Weights of a small GPT-style language model, trained from scratch on English Wikipedia: 12 layers, a variant of Muon for these matrices.
Each number is 128 + 32 x the weight over its row's rms, rounded and kept within 0 to 255. Layers, rows and columns count from 0. Numbers have three digits each. The size before them is the row's rms in percent of the matrix's.

# layer 6 MLP up, 256x64, rms 0.264, rows 96-202, columns 0-63
111:147094083099146130157126195140148127111174140147119108037103128154189183141149112053131103122168114142167173114083126099107122157168164137134119089160141081164091157118177184140126133115140112
126:056146171141106141144084088141135097088140140107144138073118108094129126169138153121187115129131105050135164151108108125106148166209125148135156174116171176185117074133108172157154091164112135
112:126139118048141121092184175152145081073197191126123100117124099088149163151143140195138135140168106112153108096051102145151156063134097138151120132130127143125099194137149152130112145147111130
093:135117113122106180147137145122120078202097095073126184130051147117133161104152131150137146115136088113140118123128149104097103109171124090148113158057130079085122161160150037158157116080139101
091:120148158135094112184188130160069081132161113106140120120150103155116111137113175110124149123066170097119133120123158176103079069167140203097110106084152145118176087134086144174161084099096135
112:202098088131105132165105118135199068118092155114142104113181107131183110109051144116112052080127131157117141139184119080100098176113107113147139168090102128115127082139150112157131127156133104
110:089092192138122111134091101152095094144090135157126158100146157149136100139114136178130115181130165168189111122072070173135102086169141139111185089128131096168173171094091179136171126141098095
094:161178107137127206146094114146134115119087193159106169076129156149128123124108182124149133126121165120221180129200107141167126126185105135114123048132127129147106099122147127137109091093111139
105:086079172067172156127152111140140148128147059151135133141089150097165134150107100120133131157125137073181137122123142131092105056169084157170137097176116128174069093076121100160138094077123109
093:134125202152090077120103201120127102133079151131078134169126165116142160138094131143099135124153168113115078112182153202149122117094054115102142134079147089157116156119155164185153129117095113
105:109159094136104136124125034157095153057180177177124106109133147105117111154138188118140091128143127141103120119129142105119081110149168139120215055091097162144118128103170105114154141111107172
090:173105137058150146190098095114152076158119119140109113080115177108090117146108101139116106118102109153175098124105131148141099109161121135105143110212148145137080101116181077131127032104095117
094:068157162182128081154124087177114143127130127085168115065104157127127146072112104126099116119093098157104099120112106173111102133129147070119201088143159179101125077164156178129176138142162103
092:066136147144103178096181163131148104169149127123194163135138116091102111109096107075096113119124126137064107119132194120101159132127139094111144094172154062147102131179125140179177181103136175
096:085082177137171144164111145161137151172139116155133164095105134129134163133119111061077062117154255134158146103163126097130083088151151112141090140127146133109178128160135123134148135099123130
113:154140129147157137162159112168136172135184183143063078103107178166154135140129122118120125133139145169191094110092191079088106165181177093125132120131114139124096095138190159107157174136170111
094:167176118160133142087090141163171093161095158094091143078126151110118107080137123166108093057116101124110134132190173077127140128117156105077150095146134083083114115067095078130141142069137160
102:143115134116092089188108072142164085182140141119127074096143098095116159126118133105159139141123067127181138129131171143106162159103136154155136146111127038151088083175066059118146148121153151
103:124174119049150132111141157087194124148184150048145103138101121061150173148125109045098096130142099154138095105151148147120107132158069139140118126110115122094154101177134096157176106115133125
119:140165102133155180112144143117131081119132150139115165096144143166185129116196076110066131153104152162113169039201120126134134106138099184134167137114144121112104181147166175132126129120095074
099:119141103076132119128093090156210096091119138136081095139149120142138085107162141180052108119131134119185143098116199104184098116140088173163088175145119125113113082123091120110167141080112122
097:110121137146140179127149150169125110097114076125126171067064174105129130130133145126140194077150167165177118152128124134161082140143087178166154148103141098087121130111094092152137143057181189
104:075114174111149143145130141145167147118116093132179101113145088113152119115141123136095090187130134136206146177096148108166060115203145134087128119103173141058112071076124139155161114160152136
088:130156159126078114121159180106125159137141157137119112145134130145139140137126141169177137114099163078171040144124227145115081106138134118067105163160137114094127102133179116144158106042151114
095:143121172125115094113117163118116154161064119106116110115139137098126183145101184082150168173071129112146131156133100098146107065098139104122141146058120111160047047078146162117145097112107127
089:138146153117112069150081160137166141154123134105117140112158159094163194098097131100170216136109135136129112154088088141140108187104070089165157057113125082120092137166073117158099099115133116
092:106114163091120083117090105106115113127156127062117130107174112073131099094100157226118083136099151106114076124127130112082068106183115132129180145118152158168175077153118138086114098098107116
098:203150123173103194134161126150129094153094147104149140070177124115123111131070111112128194103128140144090135149102147125104178145113073207076114109136103144107121097151161173152126106071125165
118:128103193092137120140138107144173110132102140128204150094152077103172164121177109066075068149137095127161162125115163112142092109154137116102185177150182155103152110142155097135083138075119148
107:147186083159124159101119139144155122155135161073055183134204163167154149131153071125149145140130074116141128112128111100153177154094158116088119156100193144137151104159144113077117134079147086
106:139173106132150159179059124139122116138143099156105105107105098121139168167112144111138151186090092086122119138104066168136127116087110170150167181082080106117128144122150151156170203118118208
103:169155078087075120116100114114149133150120148087131132089137118115123072173142156129194098136116139180131153152117173128095145089140057087155113124125154148105155124178161210059086128108086126
122:156120167141139125104141071095136081147163059207104128073127102087157133127144170127154121126150129137171159138169089132121156122125140079152064160129153156141066127090108116167179120148124054
094:080131076151121169123089186126089156076078066142090131104094101118153145102091227093143121161165122172113134126061111161125154058125160108136143134107105127110164119113130127137168104113130107
087:172124130139108121100133162144133098113144111149072104136090170131082147145131119100135138102141087159114150101107109074090081111144116132160106092124171127230126063183118140085126134058200150
107:103090095124113144106133119145106122109130099047110189126168106151145223128122118131134100106081067166123157105113100137118175106100082123121093118117141184113109203124121088089138183180128133
101:138176124118092148161134140140070113083118079151129092108099147117126108134054129099105150088125089111158080140105132090097108118147082068148166125155144093108143198138123147168127071153043088
087:149187153183096131128149169152176124153112110078139137131109181167129040153151135133127154137127155115075060106098146179127091096122119125138182130136126119144160110123136106184083051085115118
101:146103128163111113142169082173110169065093154120105111147153080144133150133084089184096121155116115154076145106116102147177090109056073098185100080111150089089122174108074136128149141147127125
104:165128099114139126072055125114166139119116169095072135088148158080122139130168136205125112136137044104123101137111119119129131129193093159140126147173138105116130213069125113119162093130094126
106:131128186114094141096150135142154140088224137071134111092131119100122151171143130093115093130145132132063128187133073160124179167163177054178111133148132127102109101082176132152121127154123131
093:098169065075165147148114063120122065143108117128113115130144120100164099160175068078120174169131128140130139125106186118146112153145090153168091186093160143082167165154134086147104154133109173
104:136099115150114132168099104146151108158118098121186096117178142084140129146108080148077085183170176133095075102108136123098131114194103170072144151174094117086192117090113132134199124117137130
106:118059159115100144073106074118135157114160164191151117139080139100136122154092086138096121123095075109092172081117091091132181152158186121131124136132154205119111121144065141173127121126103095
103:120105083106151110139163177146109088130161141170173123155124103130121135144159058124080134139103137114121077063093163114076121090149171201142112112127173088138125119119193119154200094089131100
096:095133128095149120172102131119163133202131138205099189169186114056133208147098095127106111091148102122130112154129150146085135179194136121172119135118140102101168132126083109133109132136097103
111:113122117118109169128122143173116123094158124169181103120136124129159115073147112093170122157100199136148173118158153093136139180154132173159178159135130217115176092085158159118170157151169073
105:140152173119119176145132087120141141101140074158125039162120090102106165093135197089152089107108136135100113158084141123105165099114161112159110086092153136122156169136139073146126106160079049
103:159124151126120126126072103121145130118089147157102129120217085103114186167113140136081118178102135082124060142183145154124157189169118077084102164142141155157128201108118132160132127160100150
085:114067185154099126157179108143175110141186124088106159091125143174108098117150025091143136114103125147106077132140135097151120149097129103140153100150191101144097084112083151151098105151082109
101:141146181149134055164122094166129139078119183127117104092101115156124130141135136053136152085108101129116163119134157090108148126123195132107123123102145094129132206134171140182097149153186201
098:075106176130174142160148163149179125143126111135153138151174097111183175124100119133173151203152162142134190112121172095085090141126151113135145104138137082154054120184161129152084096129165148
108:173148072142135134139181133154140094199157095151076101123091124128139194112181168106137159115155104198145138129077124126127066132151137121192188171178119128130154130151108137162148118113176121
103:139098098148075148138097120147119095075104039159145142131136128097101130113126105152104155124086117133105154156086061163118181161153147160128178069145141089138127134067148172179133142057119157
090:148149121204081098171111099118153163196105109136137086111134159107149107098070102127114148185128099099162091120133120152143140066129172168169141150111121201101105120124077089113060138129105141
086:188100145084144142085102125161112151094080115115112123140141145089104126090154176125122107131045189153133086131131133137126127146132156172153172088072132112112115129040098185068143144151165109
085:112107114143125151128188173135154079179142158137137198109144120164085141162149144095106134153111074157153119155101085123146155035132065108101168126151176149149078118097118155159148116100122184
091:185165116119123131103178153139124160169071088101102102078088118127097082161136110165156124172139177134087111101120097152164137172136136061121150125094152090173110141119133114141203079093079154
097:133118102134104105122156121139146115149108134066208182103097080102147103121148210139133074076136190134165113111123153073135147133155172079120130085142184080116103150136125139137076174128149122
093:120135125089104165086094112161100103104073124154118117137090132139160121105125059166130130170119143172095135120136143137161125045143104148081111078141138156159224117214151107154122160142152116
108:077124117182126173086133113125184122111126069034084172072109097138145143134169087114130091120113119141092147127144133105126137128131178202194112118145152138144119169163070105088134109128146120
105:127096179135076130145103121200100087094170107130137141122126164131158109078121033163137117156113180164115172139138120172080123102145126167104172110085112109183203120163099145127140129120116142
096:061143124126166130122149131146123092109122115138074106094097145160158149148202102121121107104117137093150113158151186180199189157147206121151070091066134118172154117111134126136167163132129135
104:114123191147135105110159129126160134107131170150160097153111119132152181121154171114122078167115084132102088079083113098045156206159134096136186158082113126160112107078099082116122098108098146
093:126154100142143073122174177168119106116072069117159162132152133173111136153165052122107136173112121153088115088116132100104166129079127107166108142153146113147133139105104156056199081123094081
111:167094124185131193121205037095140109143144117161104183110114123193154103167168112082115106133102128183152159090068109129132107128099125107139104137123157189114122142158116143109148120154109102
100:066147114125096121126116099144161086145108097123122103129105135116136126097126105181159189168128114132167177144098156137108210054120112141147149130176096082129123099132095059078108058087148141
096:091114171083117169160122145162144139173116117120145129153120076126171166139073102100162158100125142112141145121103172109109124076131176109098133077199161160165063071139177114129084077102163112
093:113171181100143145157121162115157140097158108100044127144087180119166148128120077142168107149142182183164135137039102149080128107086121142119098129106129155126148181161111106164127116119065127
102:095103087089112164082086161101169102116141117166074121127121134148192138118130106128111026162138114141125159136156113106076095108160105101109104162170152054091128167159166157114102180133119134
113:110113175122109129116088115153150100090189128154096110103180198122142108134122093146161089088100193094077085093157093140082171137171150172141150131091146135140076137111090158118097145134065102
087:182115141082117117124094167152154175170098171128088146168169168106128181135033115128119134141139075119134117090095098134130176096125104111113084109141173094115088161097163126096166110074112171
121:090060071139093102089091119152134095123141114189130190132171179084163161128108084129206097186120122147117148125090114096132127146136139159145099121146155199109146160148131083154136168100118136
096:080124105142142118131171094160177113091162175108108109102166137179148183112100148093164111134128150076215104153113152157133084174129152084125179093128152110101123129164194097152100132097091093
096:184155133104172155105150157120105113154144142161084106131225097093114135134146161084109106139140062168170185102065170109096168162084136088110142131140148099122120167111128175135163118132163098
090:188036130106106138128198071112132094154110163146117155131142084131114182135105156145099124132132090110110155071135117022151120134119097172150101152119097135125150101116179118121111090114093108
095:132154187107120146159163108169141122155138106043140193174166139129150160137114124107097154190166140144115165137110150133088074135146133144093181169118188137143124145173096107073139090127067148
116:131130158109108217115121127117182120066159157058087149112122082109102134192141129127133141111117091123166138137050099127165095146113105121124101103143149088101147125119175111077161100105157196
096:134100156169130135193094066142138110102101138146119138139141141145155135156096110101126142166092124101092202139200126122114178090144054097101082159075145162088115196127076128098128155112124143
094:140158112091119116139119126134116083136146137096131046084101180155121160143110126129094067137107104146144115104147070103120104079191155069097113127190153160049077112119122141114178141097127168
107:102137135159113172131121109108156144148132134102129145144111091139132111201151072183124072162097143126106174111114120117141124077187080099147066155096154167092127136130068066117091073076091119
105:163161137044091189124094093139141136116140184119175106143103094097152095127106185159175153091105162176122179129148078124169151159122085166148149115102171140125134101156065148144105104148159134
111:110166131166061110143161168133125099213127089148166081137106158137120170111147119168148160161078114121094134154089171154131121123144144100112181119138153119153103116160172211152141120080177082
091:168112062172098143153148114154114088118150104131119111193127122158159074144145179120106151088092058113154138097125152093105137155085104142119148170125113073078224127129118104143115134126070116
093:139155141126148140103128130133135139101170080152057117155105102100109126117191155129132142114105136218123117166087127137147117167088109066119165107155141054093143089157155182137120162087075182
086:124131178096069150134143162181137121089077099191157177139147092126102061139072055162120141136147107135200142114124130116137148153128136091074112120155129136114086137083135172110104145079171136
086:143140171112095141052154149156135132064176121114140100105104122142089116129109058132132142180119145080216108141108188186126151170141146126195124132152138088152121118113117102160128091136184134
125:103163090138141151137160137145145112070195110126113147089133126159175135111131066105126141093115149188105099090170165135130173140144177180182177129102102208119079184151107130123165123150104130
100:106107093138071124067124122105114153121151128128185133168112090118134115154139068155098190141088133164115162136117158130133113101125204138126156142076202122147193129110086129149199111102165088
082:094113138121084115115117153142128162161125142097101124109150161206164100146190116111188179193095083166109151075117116164169081085129164103124147117103110072095129095119152151096126163140160077
097:149110074054105141115205064134162137120185108126128094121126100091130123146143092149142095090074114147108151161102140110109173124110090161116106154107110111078187069148116109108152145206132146
096:087109114128164109183097109191191087142090132102134141088211151133133176124101110089126106110083105174155155162111106120113156168162102115075079051120127122131089124130092132087092137126139111
097:084081140106145145063128118123145126109143189087144141125158058115163096111035057145143171110152122136179187128102145154102133097120180083085138127096177112117117148124130138098124128095140157
097:153061114149108165062165130149168137102144111191133173116125140119094096176104118158153178109127145145008103132121107126114113132063162103160092151093146130104130171134096137152122163113112128
098:174173131125112172138163159169162108133135158141106165115128166222143125131124146176088116131116155106079126194165119165160122117131164201158138109144159036120150104138177126172120144134130127
100:141103161141125160113070128142193133114149195113108094157107119102173112163112080160097147120110114123146161090128086153094144109184143182119083095154053169061139172114095138086126102162149124
118:141177159116142165104102126128127080184119095121174129109120058135153096147122104139143053159095094123054167129185130081164130160156130135154110147140115128109095094094164122126142082087109048
087:129139166110103110088157119139152136141111136104113107126160160142127121143143170059191145070122142141148081143076169153198137170059186134091115075178142087155147119083171173134155096129122126
101:125153154099129166153066144151110117062130197141131090117120095134137121197174138073150164107102081048118127126077147101088119106078185100160117126124125120122137141134149180101135157079090143
094:098127156191141087170135084126111080140126120064110185114163128108172169145165136108122206149109160126079148099121136107150141160115067110091103071180108177118079142111171133135135107096099120
083:097141118107075092100136111161121134098088063155130153101135100152145153090149126165151118092134132136115112118115157170139185124178102115148150125143126056150181109113123227116059106138067089
082:112166105089140130138075169165211079080127114067097121120117119149151054090121113118079108105140129142085134153090218131113101114142120105130137153134149093102080097143143112090131121096104182
114:113136187123134156195100161160123096100098091095147154100076122175140151140102128129115149111084113117078116114136156142092104108203165166069170130117137165129082094124138150128137075055112184
097:105137124179092080175108094130097111195171149077095143123149091076157151128123125071185073156140072141128099105151141141089129106103118124150078164144162148106151176165118080168169135138098095
116:166161091115094101123090078127116115166125121151115102130105118085116158143114093191112161127081155152087094157113131139101088088156064198158157133087193179108133096150155127112136048126155143
110:137140138141103119081127066130135097124104138121104057131095137080098155095121092181145121162121141156112136169137133137122047077159089148147197098112137106142111104084155096123105074168113210
093:132167134103192138163145073122120117143116133101132160149132133097095172178088138086102168164113107174108137109203132132112071119135104153137137114063132152055043126088113090151126091141097137
# layer 6 MLP down (transposed), 256x64, rms 0.13, rows 96-202, columns 0-63
112:164146130096131177153089150149138162110145097134156126111098111085084087164137132165059157110176191126070110113065185160161140172160101110149128128133112122054171127128145110085174112133091116
120:197179147097162107122184216116144128180183125163137139119111192121117112143117177136187131153097124117137129081124117082074121131110114129081129140113104100146087128114164121102155100162150196
110:103124171146153123095110181194163053102124120139145083122118083167114064080093140133111137131109117101159155081091107157104134175138147055174103176145155097146082109148111142112117101172134094
093:164138089112107091181148110114073127136118173189127163131101159195094133108113169106138048130093101113164146128142081125129176151096048103121091158169150166117133137141164073134167152124128129
099:149105112130116194167093077134140071132117133112122193174164100122083181165138105138124104140207127099130182130134093082125134126151127118148109097068114176133043161093156121093150143114122145
123:131152053175145144101060117186105120090129102136135111185118142098127120124181148094126109133099118118096143156074158097126039184132112130123100137139099099147112089117119133084120185145201119
107:146126166091110111114157165086143125153117049130159140130138101050141185101098101125147118108129151153115102147111124115121152139166079164106147112081150219160104209165145126177095137116164115
093:152142136104139085109087141159140132123076143141171135133082136220156135135114103142082167134113171144128123154065120074121109127105100169107164160084119106181143058143155122068175128085176119
100:108123177119091160082167148137100138123170051088143064156101098126058090079146126086124170113167136057125110121111116169116126134146148122142116174152201153112146153166170115106099159109128135
092:111150146125151137099094101106159090123187075123143110102117114036092110104153115159134105107149160053055149107084122123145139146134112124088128073165136136112221134146108084141128154138167104
098:068100092079145102117155095096136141133126080148084169147107094082103159146069137174168105099138115152094130184126161117141152125172114167103113111098102192128104108160153150066189188123115111
088:086178081141179085082122163130114115163066126168119142097128137197094143132114140151200103136134155106136106097030105073114126118131128123167176082082100124135168108120149146148133109132131094
098:136126097115128126116151095096123177146153100106147126130052113092178097064201095157121120120091106123120185121168150157073096150077111072136083129109124114140077104127114181113111121172185101
088:128126098154054091158215106102134147135172127170135170143112129173142153158159123109121154142155142113116122077108188114171121171128127132097118142167116146133149104183048099132058081156131100
098:147124088111074072118196118137102155207112146111156133153148149156105151149126141122112052187154148095151160174094103127146120149117158192123079102098154145065173098115115126125110077104126143
118:218104124152112151185093088147106144152126123092172177132143161120169107136150147137112144139204155132162152181104216174147111139112089134137125144132125104120072148122087090125111136186092128
104:153138145133116105096145102172169169110125180126121158100138119025144088049171120073135082085129114101155145126149178148107186074124165118151115144108136132108122131099105086106083147173109116
099:146111118110124078156145157075122147096164113063192112128103206151175174134138112107123128109089124094117133165106149112112153170134069176151113069129134081148111102171140072084070149106134115
099:145186147151145116137126162074179125160061202120054119063076114146160109094101115131146127150098115163148119131103128123110144136113080120146194119150081121124139167082169085173142151109100134
122:121082091089200122111122139106128186143152165109152173151120185075105128152134096162092115121114145119135100085134137178121164070111165124099163105069091206115147153162176171106136128119164110
103:053104083104099048124084182083187130141129143077127127138168109195127108089135096164116152116123136139129141083131160120144149112115110147117099166098172158139077146121172169167120066113148119
087:127097179080111142122140187083068111141172125147162117170097175142094128121131140102128119103134140096136103145097071100153154138135154161034100144054109105118187158145112125126115114124191081
105:132188152134102157134062130153126132190155136083159179182173131151114143127118143128117137121091151170175143193072145068119113177140093114180138156145101163101107093099106143093124157129085075
104:102110128169158124100121117176151097107118093090140136106147147126105172054161111098108170152164114092055171115066058104174152147111177166126117096142164108147144147143109172114083130184153105
095:104123116073119186146111124077117117094149120111196168147138126077138174058215134146103104129166101135133142133097131101161112116104134175087119124136140063150160171177170118173158160156136131
097:121107148137132144138163079088137152156132181149197164129144111219188085122147139113152146127076121087130119152164107160135097116167120099095078112128099141062184129130131064123128118101175163
089:166142162138171154113159109129151151138119070095102163111146159194144093109122169149171162147124093104181128156119146084132062140164182185116143162168122051128108139135083081128183140100116138
098:160134114094116150077142180148142143124091109140145151122138188113061183122156115114130126156175082119107172145139074093132192111142112102111114124054090135120079145224079137118122128133138098
117:065199149067148153109137126151122157121105134051143179184190163159054155150088141137108134135137122080160106137134117159145139174149132153125174093122113129140151139089091100103170141130135076
103:172022111123099117139155061126109126128126162147227108106089069139125149143160176123137130109150162114146139132136132107176093168162133180127155134100094144127115135098145141141110054154127101
098:091135122138168112128089106115113169175189042171151061146082121160093159148150104133138111182111113093129113186095178124129121135174154115115100181109108126127118079095166114181171136151142127
100:121125118090163109145075110132080153148139057075201171079097146081138171126134137092147109135147090076124144168088144126136157168147113138139135187130132137106088194129126170150082118185153150
113:123146019096130122028112197143079127148097046114134106152119117138143133148121135183131151175106165132147132113123124113143135148103107114154096138118175126128162169074169141149133115094142136
094:070101085141154156107126182128086143088132080143143157132120096108064193116162117140154075158172140090136126170112141088162109141137140143104140105054103133156169149186172133121119102173175166
093:136168117131134171205114091095096102091133162107153179125031120146115085126120110090109099138120142093091127175154090160138189083173145146099122200100128164128134135197128123112143130121137121
091:113142115176148115063099176146122135137096089133157107131158124220139159124130171149164149153131107189065155128125177152126162124111127123138108134149119117181117144035076067108114105151133101
092:098102172079116153100098134136079126121142122161153157114110113124130147119098132112125149083193129079140115152124161135134104126111102115096045187040112094146112200088102078114102083170144112
095:070128169105139119067075207135108123133140098147111094102110130152117134067068127128146172086128072111097151141101158149186099136131139145161128097163184123135131153133135122142183185163124189
092:133092166093144148121099111151081093083144159109176132147119140074107169081088083165093136098153127116106108183121119079157128129150098093128103117106090175135176146143134074141152187154218148
098:164165110098109110185141099114129100141165113172118087066160210180090068118109144081128134107102199103053160134117094078139132109121093097121126120106134149080109116121096132142109164164120128
106:095091071105147197149153180104119108077160091118092105131168144144149075122111099132109142120118179104090088131122087112188122167141162090152120146196141173075175116176157144120119145110094100
095:163185092163154126173107168118138053102145151189116169158098158099153133155128105104139122126162124126094089172136181128098064172164142119111127190175098085128122153148139144106133171078081133
103:172115124101115117101173137129111122151108098142145075108109129094181158131130192042121111103152169134130063177116155110144067115098146199077150155138090136128169137132156128104124149183121070
106:137134107182121115094139112096138149163176135094135098126094131171177099153084125127119156157116123114111160177078138138134113231128129089071182163108134100133064114106175195082121163126120126
101:123144085118126125097132147160097102143150154125139099088100198151045079170081113162160135104083155118094103110103218174140131129143117135128158125160143150088111101112133133121154090200067138
098:122074168144125103142150139164077140239074097167157148147192127115092141145130192120154149137127151161158155086137168121157167124122167166096108096128121101095098077143105098163097108145121134
104:178130113157099108175081135109154082101087116079174137144106103108162112034072100148137147121092153170177167079130135105163074151082143112121084099123148100117130194123113101135137150113152119
098:153129130105134150159073113150061165108154076151116063153062171187110176119129153105096129097105143119107153141101176146183095116138084174151135140081151150148124171135148115145129145210144145
096:131137150120175128094147119054160104147114101116111091130119137190100111136122154132143113155115149194113089185122154043163089151193089140066103140110118166121107178167162090153149144148160147
088:127134122135188099113081166107111119155101125162169161144137189166094156137134149134132036144112091116124119121083082082177119052172151128109141128113133144156146128141160041147133151123185132
093:129140103140139121102072142061083110104138121105143151157109148101081168103134131122117105099133140112065151136109164129172126184131072145083096171051111149086101200154147099153082157177159140
109:180117152139141156129104186067096117139150137116154074133115113078087092139115079091132120126102114070105138113144104114072181080121133149147080063108102141096081147114130081050134079132133107
100:080070161136143113100150114123146128111072097118064180103113134097133142131146126117153144142181160118105090173124073086110128154142140160104188103071108093129146169156079130216153142179141150
100:128135094142080085127060142181107205118203090105142158115115119148085161195128123164105147157136114073129084137123109165133104127159114149141149131153103108122152150113145112201107167133199147
091:117120098142117120103130173093123164113161103132194122144102064139050237154118146136105130123170126143131155146181141109178108122113150163109150130083121111137097102147147148130081111165199091
086:174038156108154065084095112110123149181099138159218122129121156159105146106162171133131114128096167085155178167104131090111101169135127134083121156145149154098145143112103105094138174162107111
084:124091092083109121105127157106079147115150145139143132137107170187106132141094068112179128110083128101124147058096108155163154165125154129169106086127183222143135200135117117147113107129088087
095:136086161147127128119109140154154145116139157110190135150171127225136166130158112107122105085112084103136151188138144156147123110134095151096124111179134160096212131130133128195075191135180120
088:095133096129176092085168085101109132129110027131199150136133101169103101119113143113102109122098168155155145169072158086116112141117113130092075131081154150143137176136102075097145130175174131
091:159140055153191095174103110115130094125098124136154075131089108184120122165151080092146098105129089074103130115176139155094176128112118125136068109147112085108077152092081125130139082128171081
100:053138103162084080131147144133079096170152063088068135124133154146121152190130131124182123117096089129091103117161156118174143092114121165169103103170080149156146163089115135131135148188163110
098:214145107080095124138181127150121115170163107103125141137098117201142137171159102104111149054118177140136167146104094135120121154096110138147113082097076051080106157083120145148124163140127107
097:171112163067170134134104100080139150134157147108169140194104080062122146140196153114140136087175128059161174148122077117126108130135078110095168123130108136093172160147100131146096113095167130
104:124106105057110107073115155092106123190112132117126131148092089085077116145095166161116100108079140144203127165077088178109101120161143134132097114077085140131108114111098054139094132115165158
097:116179119098119126141099098170180164104170133099097132129151151217136131095098140087114116093123152149193088171145153157090155140172125139083182136149080127085114097175161120135124172125092181
103:107157140099140126119120151158133142028095141109163101086138144119111167164120094135113143074102174107117154073116203133078119100074147161173167147102105121128118071172127125170139108182093144
091:132110107034089109083103144138120137081147096122143192097131121159108197082111183156165088135201144151113128153157127119142128138079072133093150107116073097131147165177134150120128149130164116
110:154109138110137134184179176076114158097166083142201084128109162150157138105150076106147116166176085098123116151179127119110112131091116114191134068136161101158108132128154085188120087095153124
094:125057108190109134117111111189156133141130119155129135150136116135103153203115155122107122096121089071133159220062160162149136076114099110096083167093117115145144139103102081090112123134175142
101:134134090111119104163121157124125134166101115207110154099168141169109082162132143154113139156083059118184170107080140055127138115083149133091115189171172126131162101105112081120150172131173126
105:135151133085188131096116113087069160162090084154097085140121161154120148059108134101122119081102141158130132117154166079159092091138150171146136134079103100106128113131184084174102070089104177
096:102115098129146091105130102093200083141066110171151138129127090133156151114138111146137161133186064185093125143097146107174114169095110115080083174147142061161151126170158160154132165110175119
118:093119140101073086129130131132130217135114121137121152103155189085167158129156104202149142123080078133144150144124139123110122172101142167136143112084098156161195196133107160160108094107134184
092:128152110108151109030133137090101155187109060127118114154119155170117125133144131184161126112119139120083148111135147107195140118134103113081082103048111068158145146084135161153117106133185137
093:151135194095069148085086166136096119128073159122119091131163108111141128107103081125109170132152103075078140111133129151091117099104134101141123131139142033164187129163068086130145157182138122
089:128098141164182096111090089084105096099081120152168145151120174105138073142099116147132177034166133105165135059164144116140133107116170126138154157152116098102124081156159125160127144200133158
096:113200118099119088084076082098134155163160153114071133132169129098078184101100221153104104153159149094144131143123107114128097110158146158074144123140170080109122155108092073106147149133133117
127:082113148127138127140067122128170113152149177127078161161138167133132086097136108059111159101125135156132093093108096053119159107146138146121183128128058152162092075134090148092129173184084146
091:190105233104105127103189140145159092101147170145108130085138200129115131116162153186116190116163123139111094105083136136115112150144083077087103106157134133141181150132145114100099143104142137
096:113081162098143096069131130092084155136150168176089123129117163233093098130142155133160129138135044134135097131074151129133151123126092135158084151159105140128127147084114096175156182169110127
108:130132186149093152159114135132146180115106135164047113122059107095156134114114111133127181151109103174164156160114203114134113111120065188113139114086158149213157087120119160117122122118118147
100:094094166083147140088083202102097154139165184139175145163117093061097136107141174145112144096150154150132136197126101097145122180123102151181101161097096080162119131142104125140151119136189135
109:097101117178119101129110105136153116093122166021143110178159142103076075056158095108163087097136091107147162133116145122144153130132196154097075143133123127093158119145132078157128106163155152
091:107104023107138168102113152126110110056152086136155158183192128140127110117110150169120149142178107113147162188146120131094128156137187151115165103101136153126144082142130052112145166143120114
084:085092093123148138129104106112064153120176115108134093174085116079106144118186135127105068127097085093138164228154150110094138164152119132124103119107082156145126196180103119135139143163108162
094:144121089116140120196142166121137170117143114108135117104146116105139133125169059104093071143079120110165135087155177142117173149089170133197138114197158130060144114180133084167138121128183107
097:127151098088130129168117158069153035147082175106134164170140127129177146151136168145084109088127090150112154100068058112150102116159118120049076128101139128146119103164161160143124120126125143
128:099141090162107118140149153112117100087164110085107121125120066088086129103143148111142105144095145160093118185170170119100148138147194209095177113128123171096083160125159150089119127173194165
107:172176112154158123135161168195156129112194166158138145116170113154164161079142119038175118141159081165132144150136157104141131147111136147111152120141126064180079155095177120122115133134093090
087:097175138037164153099109177104139146109149163134167132156106119103106121129091105148152100144161115133113183216172179152135136140156100153118091149080125167178079117156152098166139125137149178
097:072095132120162151102155162095129140130150086134102115169117115169141087116185122163130134101129109179178145165118196116192142166091134132089111130090141123153099103171129147116205191194149120
091:155124124183095133104161133160177161122083128138113106084121158221113094165160148151168151139073153132169115067115116107179065092125144127117151140098142141174125131113147196154134153123065145
095:109136059111164129168113177126060098156138108055151090152140150102124164117145104067099126102140078121122156135173166142096156150121115149145138097104133078128055170135105143156072094171156101
094:183098156125065164101116079142130178175159162097091124092186224116150120147143140130084133104109140162113120156117148117109113107158122138132145084092129222139104137110176153116137106125092165
099:130173126146130150084164159159116127190155148160149100168150065025098118109101149170111111140101186116065160198152128144144125098139150163158124100128148125206117142137142132109094126136121120
104:139083087125154036199156194143123135108138148133105134104129180184116096117117136148125126144161101143091115166100171105180123166086125146152127105146193090131121155077121188145177143125110141
107:120104126141126162098148183143101086082123164153167112142160077062130169087125106123110143104171101106065088129182127113186145141097134101103118169100059104144143076151147154148167138141194111
114:112130075154157168092154170141126217094158124090174098133131142161092135090114110186092103217099167135142106126159165132119102096160127097119167193152164134135163139142124102139096111079136122
089:116165140127173149113101184063099101104096127092147103117112136105098141111193113144136167169112074171131155148149184087116082126152178121068113147093075133169141181098128094146140114192158138
095:134181106191158146081142098181190127133156138138127103179138149170183110098117129116127123179169148096115087070164117148097147160143152084084160123164118068159169131182153124084123134126171143
083:132118119079204181106115148109120184086115145131138178132106093130112135074131137149163024092121100135173136173094125145124127111181128153084077134092090154109117165149151087104170128132127159
095:090167111131115140120130126146142156143178173033167124102152128181118083069090163122124187119128111124111140123142193111146069087180177189159112164111160111112127113106133143113106100114097170
109:135120098131180155127140080108108144089128057103121105139169124054071193125148105062128086095115117147115140141105166095179155189128094154104142113067116133127146131162104120126134181175147092
105:118089141171052093094194152159159127110125146137078137069150118119108147151093169117121127104112168121103138108095113192102121135111138121149087120158225168151166073100124111075137142130100157
118:129124121117152160173113095095123065039186150149110180134138150092142085104074102134150089081137100112119133130061086147123107128125044107144133121149153171081131087113157128091125161098117125
104:142171112119146058098178090145130111096128117163119135107177145077070205140136130111137140139166122146118137086084095177163036100127134130137173132127122059116105131103078144127124120125151182
095:107181172096110110059180145107141169084108141134119137103149128217164143112083170126128130095130165097135109097185165181146124111148127112093163120102126187156191118131155099080101153139135165